python train.py --head_dim=64 --qk_norm=false --tie_embeddings=true --init_std_qkv=0.0171 --init_std_o=0.00364 --init_std_down=0.00364 --weight_decay=0.043 --grad_clip=1.0 --decay_fraction=0.611 --decay_shape="linear" --final_lr_fraction=0.0 --seq_len=1024 --doc_mask=true --steps=4331 --dataset="wikipedia_en"
Each number is 128 + 24 x the weight over the matrix's rms, rounded and kept within 0 to 255. Layers, rows and columns count from 0. Numbers have three digits each.

# layer 8 MLP down, 192x768, rms 0.161, rows 73-191, columns 480-575
136130151142069129137109114133146121160100133121167143135076158118122132138094151133129145116155126167181149125118160091101106150108086120157129101090130113176146149133127149107142162131109145160165111145203130109128109156115114142127121122142149110149142123111109109144097116123119102133
088139150125121116117141088151061151132128100126158067145091106114134100131155094131126094115076119175139121091131132174110103107094118132094077140170090166152110091103135136109111140137125104093143104103134132130177138124135124108125151117127120148107132078105128077121114150108120140136
164081058144132089168090106106080125170125130100134051127152157115141065121136152123112136152115121121125139142147138108185132148132165140126131150126164102115137110137146163172133096125124125159138147107159169145083160124119142149115085121118079131122180123115164138155139184175102094103
122173089142152139111167139142151144114119124133120132089159126108166099111139149140114082138092117129114143125147166081131129115108121097146131134120104115138113130147151118153152142173157118160120124108156181119141125121163122094123139123181116135163103105100089119145128127094137149103
140155123130119144130158099124152154103097115103131134163184134149115103125111128158137083134150150103140092098105118088161122118114137115112142141116157104092149161101076100122141124103110096123155107159144154126124130102131130144138111130158126106155139144103136108123130148105107142154
143113118141159085137128080151135162139105117127156161122111141123145129143196121156038121124115117129124164153115158073112133174077158151109090115136136130124132121144083096127096137090134120116112117106126163114133119143154133105135132128130150145164085123119130174108126118120101129130
095106177160121122096163105090095147127102136141116084140157140133121116157124120154106130133158132135191156133113083135160141119124121130068123140109179140149123147153084136153120141124146115130118136138138127135120108124136135117119080136162086110115117099122136100129103141138149104100
164167141099107142109096114184128192090108140121099141159125139130133114185141145132069121119122113087134135133131132127127123140128102114124132140136106128165100106119074139148130167121102139121115153128143117073123118162145108117119131119106155152154118144167146159116115150085086132119
158111134170115113108162150114132162158163133133142100160172115145132131095165099126169090088123111142082125161115144158126134152140094136143116135099143094154160132122149054124123157126149150113105145150151150151115083117147066103102093117101093131163129129110130190101103134151112144117
184168167131146146159108115123125123101139115113106128105134099111114117174111116112108162122077142143167113147096113123146087131109095151113125161166131162141192123138120101119124087183102138142110154130099128119180159089162120127145116122086110131132111127154108114123138148118100137119
146116116129090164133140136147142173132117131112108122148175137123138118129134130142118105146140131129088122152095165121080132146138142100146141132146144133144128081131157150104086130100120148152095131147136145099139096159145121119133073101135112169172159127157125137123173171166132125139
101133070136085139124107131152135173097136097123131115160104135145103120145125154116142119122132136082082120148110128114121133121140110150155142120134111096137133135130127133127137095145130126140111172139137115131182124135120114144140123137149131114107166135139170137137134116126121119116
123115084144129138102126136099155164148140125085104110104134158124129146160149121116154148129148110110154120141155090143123125093154140153137111143180117136116149131101100148154076174130112148129131134118135109096107144127162119121107151124143150139141147117130107087099112127142123153123
098129135106133152121105134168149110106121119111122110135145125110172154098118085118134121093157131105141096099129163130180124058132135140107123124121116092099186140105131076137146093103088135118160117133129134134113101140127117150122092117100114174135143098124158123140155101151110143159
142123168139095093136178141129149064115113168135101147165088146135174124128084155117093171150133142113161127133185135101136125103123135105096120114168152067110114139113134163162118067198124095158101070095081134144123115148122109143134113133107129090137138151113164139118128088106131081145
095143123135117117098144137194170149146118129082139128131140117085122140108122107044163060114076108130140158164101145071149155156128137109121137134113104124123134084126126139140141112123143096148094147118107174201132135132116143115110132117105113107102143139132168129163162138162131151102
111088093152145134115147132104126159127129191135130135145164139142156170131142106130169148133130141141103080155146136142094119142111103124131167124118105112093113125128134167134108160143115133130073127170110107091078139144145091130119117138118139112144153098141131132135128128148189137135
152113161144110100072156134109130174093134092122181126135148160138126154120125095105147098136139113115130118052114081173090138092152106125113131113114125157159139124158067183160163176145127163168144126078167159140137099101117149140132131140120081146122140149168122124103123098136152094135
171128114102090128122124133121102139117100155121094111133165149138119140152110107143150123111130160121120111176117118121149141105138105147116143140122136178108140150121108140131104132081148131091108104089133163129095145105124145121160119137133158132166144132138122141124159158149122126083
100134145121085116111128095102139138130162146119110161114109087148148131116104075102125109126178132138147149130131121126130082126145077146110148098115140141100118144121141130143142140178144106117116129067125191162142107161100129150136169135103114085137131127130146141120158129171094111108
118171112189100134176134149114098085101166136102175100107096132165134106132118156149160165106152132102165143081150096111124116150110103108154157135167118099115112168119097122157127124152131128167134103160128164125122133129108120123125136155095126155115130123117176142119111123137091101136
125181156153109129113069098135155155142157149140148144121135117152139117141140129103131142091151127149112118138135110165122173142148133116119135133131149115109099133127114132140159140133142106120122085162161144113115174113115104110130121132124135128140123114119108098116137163082148162115
159108129140172130080142106124142118151121145131097172131132129128133121147096147144109131121157127097105135099121138136109148161133136163137139142108130133119154155095108139113114123146093125121148143160123095102139135106101120132123138124132140145088159162123117128134142090130099129104
146158079155154170157087167152129113123137141112163138095141128132149097113152171107113105120104117126118095109113120160142130133093113093127145117115098109087121109119157112141114162128168143124134102142089108170134146152114119137101168127137129152093117154116186148128127123149121148141
121137115142090114099126128133119128143136143164107132134115107156125132128104125143160114140113147114123154151134131122133109148120132124181106112128103135176133114115132126132130195131148172131140134122159185100144156132130112123124089116097155148134097117094084149118106123139123147115
112108137148138077141084148127128092147155121118160143119107093138122085094110085090118139122135101099139099081140090129190123114096110119135125129123145121177146124160106116097153139143120127115063144158145149136179085145163098080136090140129121123085136114130146159117122139138107126117
134114118093137117146148110112084114131097117111089178145137126118128101146114180165082139104115126158110065163107139135119114117100121111106144131155121131195105109109153117141122135140113087175167158094133108108121100122151124084134113112103132131172171161106144135111128108123110107114
137098094131077155157145123166144162117119121116110115118122101120111080122174159161149136133121123101122111107083151124113115153091113134108109121137119148116145143105139137150142173118072088143149136128088110139141116144154143155105145126121146123130140122178103085102160118124105160156
064175117150145131128137152087095109151159132152097138165102107115155088105091151134143137151094137119156120096139139106115107112102190150124144135114086121096146130162135146118137092101147116089104152190099090135139134138125174128137115135138134154171103126119116123174123139086152117122
108120094143151115135118099137117136130103091116111095121158154159167101147082071096117117104148137156147117159139174122129150115136120112087139113093102138144172116119133174114133127148116142123088115076130104112081075105124168157141135141130129163193139137148119154119126147163183098134
091161143138120141112122132144153139134126137135125160145154113126144107150141135127119116132139123153087104066131138088128125116085148150100145155155103158060107115099116119151126111137148103131121114157109161148139146150115125130136151153131181152115142134151134164121148124122174141201
084117133142109136129089146163105132116140135098152098077130088073103168096119130086096146147125143158101119124136065122102107165099162145116080118191123137127129121060073142085147171127155130146134137111137165158141104140140142113104119127156050129115099101124114112110138115107098136154
091123173110172109128144160144135147130125109158177165102136194133096119127121153120099139119136110083061139128148105118105115151116102172104129113117140099160108135141151177146191116160142126140145094124155159084142116114151150150123155128150105128154146086134134167134133083156120143135
125159129128148148142146139102109179161104133128141164163099109131113124133167158153106094131127108114127141136150086168111130120094154155121118113144137138105162159127155108119119103119126098113138126148149099150174139142112122117127111113114112109112129152149096097109118140145142124125
123128122121127082087139134118097104114110146133108154108119170098189121105101163132191100150131111158125108171126122067130157082145104121128175136104178138149113143134135097133107123126101142099151107124131133109160096096139120118132158137150122122115155156128110119121130116113128130079
123132200116145126095082134154167094122127136148128120098152121119137149145140106124124148132127124136140121103095092117135110121115155072086093120155106138087123144123115144176118171141147126124114118092128113160110151141162138134143121117127116131128102138142124135113130124108109117166
093137115136158130094129127185122145116149146155100118130114129098126131133095144136090116128118096145172145081125165106115094165137090091123121154073079120128080143122115098128144111150103143094115126064117139116131135095133085131127126122073149157158092094147090113159126121167084141107
133124121087135117133139132126108138101098106109160119090094136131107101133142128114101105149105139096170127126137128133070133143144141135109119103116087087165153102103160121098083128092148147150116100107146163175164091121121147121141123135144150134137104109124122142118128108129120148117
099165146138133109178114147135131138125094116129145129153129149105116147120141082117179082125139129090133085135079118138158160115125134124114198122103162130129128127101121117153116152114138127136141111168123134137120165117111138152118151108161167136156146142121163116099152161138126111150
141103112139073163086122121124089133094134146115130095119167119126122143127123177085147163154099136104138129160111141094126112131107127140155132140136099118132119142116146135095114112128112130128135106132089106124101145105139119104107129125161146144127134142109127105135096117131146132139
133113108085147153119139115101091104098111136146156110088136121160143133156116144102113137157104115172163124148134131150166131122138104124188151133128190145104116147107138118136093154106169151097114141066112146074112127149140111140134110119081154169132133097142069117132138145123161132099
145146112125119141073119124109184118127140128088125125117136132093141162112147089107109135150167115119153119135172158145121092104089153093161108103125104067165113131115126110118123077120149112136092125092114089120140117115111109135117116109094132157158105156099134142117096129142109115075
143127152152136124113145131125130122088126108130135112127138161143130131098107123149118112115142137142119171130134128164150111153084105135106126166139130147122087123189127157166091140080108102142181121117074123118108132109150114126151142158099119142146138125104169099125111146139159115104
160110170120106115155101155131121143123133087117169125095086097133154181107151105146085118101130108088136142076128084128133145160134149176142145115174129130068136139100146126133139151168093131107108113086112138159140099089133093118115126120101162132143129123106163175136184147118107153153
196145097086151162125137149130097070136114102154193119097119129100160182136157108124173093129106119133121163100123098182137122061162133129156095133131124141115131137140181150142122137154137140127121125098083113093123130100130141108119120131124107100098117127135127101123106091142111129127
103121112140095145133143150148123130118134151141126089090118122132160132117189132143167170147132115094147182161109139086159152134122104153165159144118168089097100153107126108143141122149159129126104142140137111100137095111137081146127121146096121127142105173112158130108126146097137116122
102146115116150096156092154120126164108113104139108110124118112134112110186123152152156109118113128096138160136096127174165179098151107160136143131118096103149132127138142141109132138155122096095136129118174165095142120113119122161127147119112121187117142127136152078149117143146130136165
071108126127158127145108138159165090135100138113130142107129148106118155072156117118112079132108157092134110143093131156142130125103136130134115164118128124089099119144132093128107129128109116125102147101127113131134131148154154120177123161103094114128125130110079104136130110147135140106
089169143127123100143125135151133118139116096113098134157132138144132083132151148121107094127116151124153137114119149104143105074099117121102109148139114122113165130068110160119170112065120147155133120129171166145128173128129107123128118126148125150131125131180121150131115144119124131152
118112137189159075204105157110152160157136125131054119157149175146124084110177047156060092077155122149078124154079089162166122124148140203104159163150180159114172176155116127155125113199127113123080162176124120162169169091133118138145123145121090085155150217172124176146186159106107099101
133108097119114130135165067093132164152154137117096128099098143164120149147120159141160134155126134152138096177112130126126136166113137135120130122142091118088140111084196160118107137109149111123146134133151117144126157103122095142106092119105137105128129073142120101116138111153111136104
148122194143146166107142119128127121084154144138111121144161106111092146106172168143119191134134106136154094169140098106158123143091156109152116124151124075069148147111146130118132143135089110143123114159122127154120142087120130143136109135114091146100148175159167105133128122111149165179
105108149103155090093109119121136105119153123135139160131151126113162093135114107150134179131147155148151118148138133060096117095086166112151145124127127113106136106134124112122143129189093151111130134130130105121105124142126139119106141121139168109135109148129129155141114128111134153159
142078096122091096106118135136077133113143134128165114146114157145126143156071150178126120086156124175116148111111124143159166123086083094160160120083136112098103107124159137093121163134142151114121148105130102110132121140137080143112180121148124113120112145117120150147104119140120154123
099139116142141114132140133129107112085089085120104121105127106151100099122161143124137084123148148086129115060146144093108084134113082154134114143098125165154144134135123117101128129107092108102131139158092155110150162159139131159142134128139128148087132153142136144114105136122156150128
165086110093143147118098142076130119111153111106159137138169153095136095094143121146116144101096130105137114183099166122167143078150139122119126145134138141132152113109095149115105121154167141129103117133138144126147108127128105094120132134086155117163149131102098161111131127112134155127
097124120124132157172163126145154119138134131132115136127164175101156114137102080071112115139129113147113089105127139160131118105151136166085108147116085133161147145153106121150097138098126128139181153161160098171115163122142135129163105136160145169140150153176132087130140097158135110091
150101138124090127136122144140109125159151153123156135152111143150114129135131132113138117125104100122116123151096156130163166128082110124129127125146160131113095132112115133111119121156138106136150077143112085122125129166076127151109148150080116140140095136142101105101129137106115121190
118117128146123129117097119153131121148124095094129133125128131098153111143107096104149123117116159197135116144108137104095135168110135116178124140150113134147118103167149114093108163108116135144119149131131143159151127103175139120121178144157077122148114216119116144142077150088154101116
144148090101180130161119153127099124129133126125182143105138152146142141124127107074127108115139113139118112156086095160189151114116127121162149126094088088130131100176096126152120144092119127116127165090127119156166124121106106127123073101134116149111117140144148115112137140123107118122
124171211150144130135112117101158155141099158119117082138156134131130075185093097150117178118129107109110169132110149118133116141140129104125089103144130097135178144147166087152101111121177150136140096132144120115141089134120128138113099106133147140106092156144146120083127123137131118152
121163145181146070096085163169113123184111147145132112131113169054124147164107181091146142131104128167094070150133102139122153126137156117084115148142135125122110125095115124109131133121130111165131138112149121128085177142135125112126118125107136115124119095116137119121115111123171158139
143146143119096181111115140104134110091136127136129135159112144139094110145140122114100134139131140167119109122144137161136121138103130121104112148079120130101119101093112111106094157096137140094080125171110101131172098123133086115145103142073123160134116115119153149138117143153145139148
113096171133118103122109123096117153108121122141132112122161133150143181205144143171110188126095146116082145136119107116124152094149163096137113111144121141116133139115156128134104147138155143124161140063102124147076127174129130121129128125117136134124129142132127117131125154114110137132
150103095110147122164110133138114116115098157146144149119160152131121112175149168134166145134107128124161120105134150148136107127147135129110120141134151088144140173133126131128130076117097162104154166102101129155137150153139126135102100129129120099143116150127140132119130131112128105132
162136129124108164169136110123109154111106114090084095113164127135132191121158089142119119114121130147083102112102124130150163142100104122146185130127119133123076131152145118138101121085169133116103130140103190118121122112143146156118142109165180126130126142137170161122126106157122126168
195148154140115125098159135084131084122107161136126124124101149140095147137116175090157140110114145170108149132136092098106130145124144137141137135124108135144119126125157150133147143137122127111147126173091117152087126081150167113162140124096118127153110136122107089112131133174107121114
107085090138125139169095119133106132166146149152109112181113114160138114157147103127111120112133145119138175139116120141126115142123131141122136165132160143139126152119101166150168144096121123113150107102172124105142162143109118124128141159091137178109085134140117145106156142123124165186
096168157137145079130079088123082138133127157109169147163137168127099132121111101150122154148122096157155129123129142170071067090111130127091112118108114131194134130093139156153139108097147137120136125087159145093115161122119154168136109106144095158110117099099093125137115123143136156126
111134117130127154118124094093135154160128152134138083148102115123127146115127095126130120130113152142126132077102124122096099105104156159131094140130125154137117122156132134115137118156122089156164110144166100144156160146149136120131113119131136137091151095126144112134151123100146129153
127196175124134106151076155160126165131140127135123131141128126126110124091156119149054082150140122093134111123145134112149111126114093145160105135127121110156118152127121141129113091130133145084098139119164100136145109125131081143120103133071078123138113124112131118156123116127147174122
168117113129068142122149149118092123118100108117147109154121129135123098113123111137163143146168136106151128088147153163075156115086124108177137145186130143106116123083144133109111091093106131105121100166111124122110101136135125151119121137124140114116143153140112113124080152153166127087
092135138145174090168154159148150145092110098086169084131146135161093163135126120113126101132108145107141154159114163107141102154111096109100119121092058132106099079141158120100127131130110116108165092134177124169152118081114139100136161160139116109148170158135128162141108121115122164151
165141133176139107153151144179161163072090151136116150133101169088111131119144169080140077114133130138142037122081133172105123127112173128130117129150140116144140165130088154132138168139131122154082212138141159114111096141117151145135115146132152127180141132148107123107133102147147145162
141148144140107125127118126098117110137103105131140137120136110124154139130118085153127131159136152115124133067124113101146112187104126102099124144095084113109125128099122102104132125154131111111148128150156132125110116101142122093156158146110174128147110136133123145132066180139130108111
127171130122152124117103147121093154126144161140118138168124147160154138128086130123125118140147133104115151162139121140171145158117138126108152121168132178097116102142109118114142094158162163115187138143149111113098147133150110136154123131155112132100182119113090141134125151171131136126
134123066128131100121096149174123083126116139162140122161140118133114133144103138136146115139099107132138135132110114126105129171153117133109152110128141125178124125117098137144116139104099172104147128131148149123076134159129101115134100120146143133160094107116120163158123125074123114176
082080135128121134110139105126137116115115138128074097122128139136111158115101128096126159160111140112086173140118142091155117142085128131168137134104122148109131124143132123128179138116095142152146114155155115139135135087159141113160144138171105139137102128137127132155117150146094089136
151095089139121136151139105137130120102124154172147047122165109119091134095115176109111179104109135117212149121133093101111098113120092133145096136122117128100146128173112147124117089099118144122187141133125130111102109137127108162124116128090144122146142141129115106097122109136147164147
114137201099098127098097128157083143121088140106156118120113104113099164106162109132145134150089143076171112143135110080121080129105147143081090132126130106132139103090157084120127131118135134098101096124141168124148086158155145139126105107108148105110128080151115129125116103112136127110
116143157120136090155179127113144110161105137139122120119139140145092137137134110148100124124121112147135116172135153140080123103124179104148124129143100116120181143122075165155154145139101163099128134101096089115124111127120141133098109125129125112125116135100103136138124120145161181140
128124110120082106093155099152108183134135133130146153097129152136111121153073177065117120139129126115165082128131170106072184131118101121182140146099134154105147156091150156148123131137177100159127146170159103093139174165150137132163142165138111141085096129155160131172128147148125108152
103173185120115120155122144142119122091134113141157100148119155107091118108116093135110102096135103180102109117121112154152129111136110143073112126118131147123129114145165110107139147117117099144129111162162111091080108102122090134141083127120117115118129132121142106127121159086103149125
136105128134080125130132085113183109163122149151127162135121127114120091116133117065068116107098113122063164150162145166113135143118128109128126125133156124134122141144152148147149143117115121093113162080126148148116136117100123118113129155130163115118145100119179078096112179112123129196
080084104070122091099143114162099069144138102110131038173113171092126113147123064102125113119135147172105114128139073145092149105098110095213107133121153120115117141156077102126143157110142162144103173110151125138140107159093126153149133144132163117097119139134111114174109122102087095121
104119097118115179106126163136124115134179143117133126155125126162132142111154089122110101142116158092111101098095110138166111138143108161138148135115134124172137110100183099093116090146133101126109098084115096123120114129111113145143152138101113100100147135136128145140111141107105098128
112152154108146133086122144120156164130160113121139117161116181139130164148106149099142126139114138152141063139144155125137126153178135174117120144124133134163146139093140108102124071137126165150125157140135121120086123102136125122134082155112156138159155108164102143106156135146144116091
133157140137161129149133087075110155139149140085180107148103149160157127140124145145087145144133125118114127134095102115123128166121131123177140137141148120106124128130131124098141107081173134137087167159125094120161148164143101113123092116161117132148107113129095103138144165160146128110
094135156119106103157097089126115163111132095125164105160119129100127162098140120131113116137137181167163111149139116143078068167102129150130121172150125101137088126149154129147145072120124182130094122137102134150147142121151127126147077143141086117100095105103142105152092133107112116138
198126154155075096141140132155105177114114106124144104174142095121130120148098129137078135097131113169123166117122122125199144117108110123103135139084110130161082155150119158140166101109131110134149089138088138151164130126134158099144119135111133146132135154120125145131111162154154118147
191160140121134118141209148142157146163115160128133139144115125109151158105170172158136117151128143123106150188124147105161113098076152142075099141108151136116083148139139088122100187127126125127133127108085118145110116148149102093133088122152137165160118096114149086080154145161134146116
161126155137201109101104169119102167174097152136148175135107120149118129139134163115167105126138141116119104138143095120123180100144115141102125141164123143107115108123143165087106159190111115073159077086140115091111152144159148141140169124144164093079153115134139096115087124153136118183
115160122129107121164089135116165143111138123140098117178123142137127117118098132165130100122127158169146089107116117111147101142154128145120130141157122123118167099186132116149115105134150171139122127152121143135134175129160105130162144151173110143129120113106144119137113139120145136091
141138142122078124130123133110117144082152131116115109161155113096106145125101127127163117147135127106171098166084154134160083103097103118114131126124145125083142109180122132123129099133152145092089116162140125151135126135133125102101110106135139145131114154147100138114118107079135112138
122109078133095146114137121131110105124087130166141133145118130124151100096106137107113117138126114108170207107140106090119113127098089098150126124137115109083147113109173084133126121114133109096135153163140155146130114128116134117116128110105168141105121157115125140105086136117103163126
055137097167109106121133123119155124126107130132171117088120144099154122100116161094167145172175150112153158127180139156125131122131162121089117117125148100122099126122109164146160097131152134110174121119137116131098150126112169123148163133176101125152161094116113105155148088144164123122
129110150076131078175145151139124108177133082111089142141121114126104115079132130111129175118106137171177176086111121161127125104111134140087107140138162140130109110137137165105095188138169130123129099134106122144137128123164130091078138141132123102086145135122078133139131105122129134134
140119149149128153155159163133121117075127149152083168096138174148138111139109109112141141138132132137151116122124118094122170123130085134132165158112122149100143171066160131129139147108120108094094161153109121116115163125102137140131135173115123110129136156168157070164117157121128138171
143118165139086150117104141142092133157138109118119111155154081100142169169121117118110109124124134121129138142077154149141134115097137100100168110167132157137083134117130137169138146128112119132140129167110113144170110089132167125116147114097131146117141132107151096104146147095138136180
132106105126110156104128164113137185120180159119129127112127088137136128131137064141166155138109169162134137099140091185141125106123123138128100150101148137154144118105120149120096109134131104148126126146087113095120083154155131146150138133119115113150165123134150111149149145131113125154
162126108140137096122149169146118131134136142140071158116132139125150115106151124148128123126149132192153138159121171143149137125106126074171136111137117120132099128125115192170118142144084113133109136091123104185118082161127147130101116123156149132173118110111155141115127125119107152132
101080118107121073151086140101120148125104107134195096119107110112109089115119119055164132174132119106109122083094111162142146137131104110120141090119117145117106126133165124127125147123142158130148142117147095144096132133123068146126133116156112121121129124142165121109137147156109115165
087137093126091062113152106145179131138103142140157167131123117127115145141129122152058142152112154141157191112126108150113134143108165130128124143141132145120111151162136132121111105127114118125128099139118141171123132162136141175105141134183098167130169110143108099152143094190128100139
076114135136132147148160160116146107161155095158130115165099092136111191115115099149154128113119115139105214090108156114111140109166146135125118129129105146109134108155124172142124128123123077125117136111143095180107112131130153114148130114115129097159106114153123111121136167141107140153
104157080114119119111132109081110139156100155104100119136128109156143139125115150160113138130119120143111178070114169113089123086149141120106109132132126098131130125106140176120161103116105163127121129136152122179144087162110106111154157121114121099120141099158117062128157128161104099104
130101076158112163130097151099155097150090090085092115084128119106136134175100149130078069138168110084134113133109148139175126113086144123122124113107125133134145131115115128158151166117143108137125136105113094147086219134107144129133125144170124148163116137126160116145137156123098138109
150147130162136118150132134104127148143162182127147131122080130118088146133102167116065115115124136160113141163138143118071126146120112157158115139117101104118119121115148124148118152088138145134148146131115124122107128132130138153148135127132161149161126124147091158106165152167117156111
128158139139091138124141147117130100118125170143144151116116165166156093127127132129133127115146114122127126121154126129107125122099099144101139146124129108114148160128198158122109118137087150131136155115129172120110144133142108133113108140112162116136131114165158122125092142133159102146
150180173156128125149108145167115095141138122141160126156171122132131144099158113140106164097124123147161130095112088154147126138122146082072146120105114103121162121119159091137129116124094153139147143132098192199098115124135128121106169100163122156082116148088143136141120155134130147128
150182159114137138116087108167156112113181154138109091131150143136116112087135109116146159149171149154151110118156132118128151144143141127108173136137136141149140108120127150150083129091122125136139193136106105121114132125121167154132124147162124105164141124139138095140078136096130126116
158136140148103139140109117093107137082129114126142137161135140124134168166125094103127144133136104105123146173128106090134152142106092092108161144127114080143143107157104120116129112135146085088125117159144104084122106154089111126126129139170155104143124149164146129125158157100089158123
106138100134114137126094125097115095120164116091169156105149143114100111144126000082106089131110152121108122164128151145118083174107138116123141120111136128161150137093131131117112117108115105095149144129162158106162125124128119129129116143130113135188155120122120163146117153158154091149
174114107126086112177119132109108122142084104120092120160143123084139124143156089155127141109147119150177100169121127154123154148146141163156126138138126141142142100146154150142135163148106132121168158134172110124148165088122113133153141127099149143131135132096137102138114140137183080130
135127128131113109148096144128154141167129146143110115137115127100133122121102116137149106127144111126085077131125116150165151118106114164121137166114112121162130178108117125157189151144198149142109156074157132109080085135114136149137159125114140136146117136117100161133150122126131067119
109143069148127108116134144120114071120132133125179143129129150095127120150104141101154144123146106148095138161085119156119111109153094145110113131136088135125103130140117130114127165161124123143164109156116170144110125176118122134111095118146166080097130171122117112126138145110136124147
127161124130116130134132104132143148137161087104145113133122103107137146144095055112094168106122146133097132092131116085133132195091134119168131139133077116114150123135184128120078148129142135120091159138171129128121120108154158096147125158134162103130141158116072129127131127102128158132
133135149111132118150113137153130072154166184137095123152116126119089105132151127111144130114159117135096172103123154090112114136133108143106110115169129147147085116054120127117159172166128120077126138162147128157127098131128124096103151112124100133135146116148170099120144105154114114166
157106068094096084124150091140133128115116145139148087149179123116110143135126113127100163137114137146111171124111182105141129111118125122165114121118158146112123113149134080132140116083133145120088135128129149120104121129116111129128119136153146141152133140090096148139105129130101103118
120107131104136140152089121169124104177126148079100094106115137140158162104123159109119140087135152132147141162130142132141127133137130101126151140105100096125114142129067136142124118115134137136146130140120154185136125135132117137115103147123151166114172142115173120126119161135139139137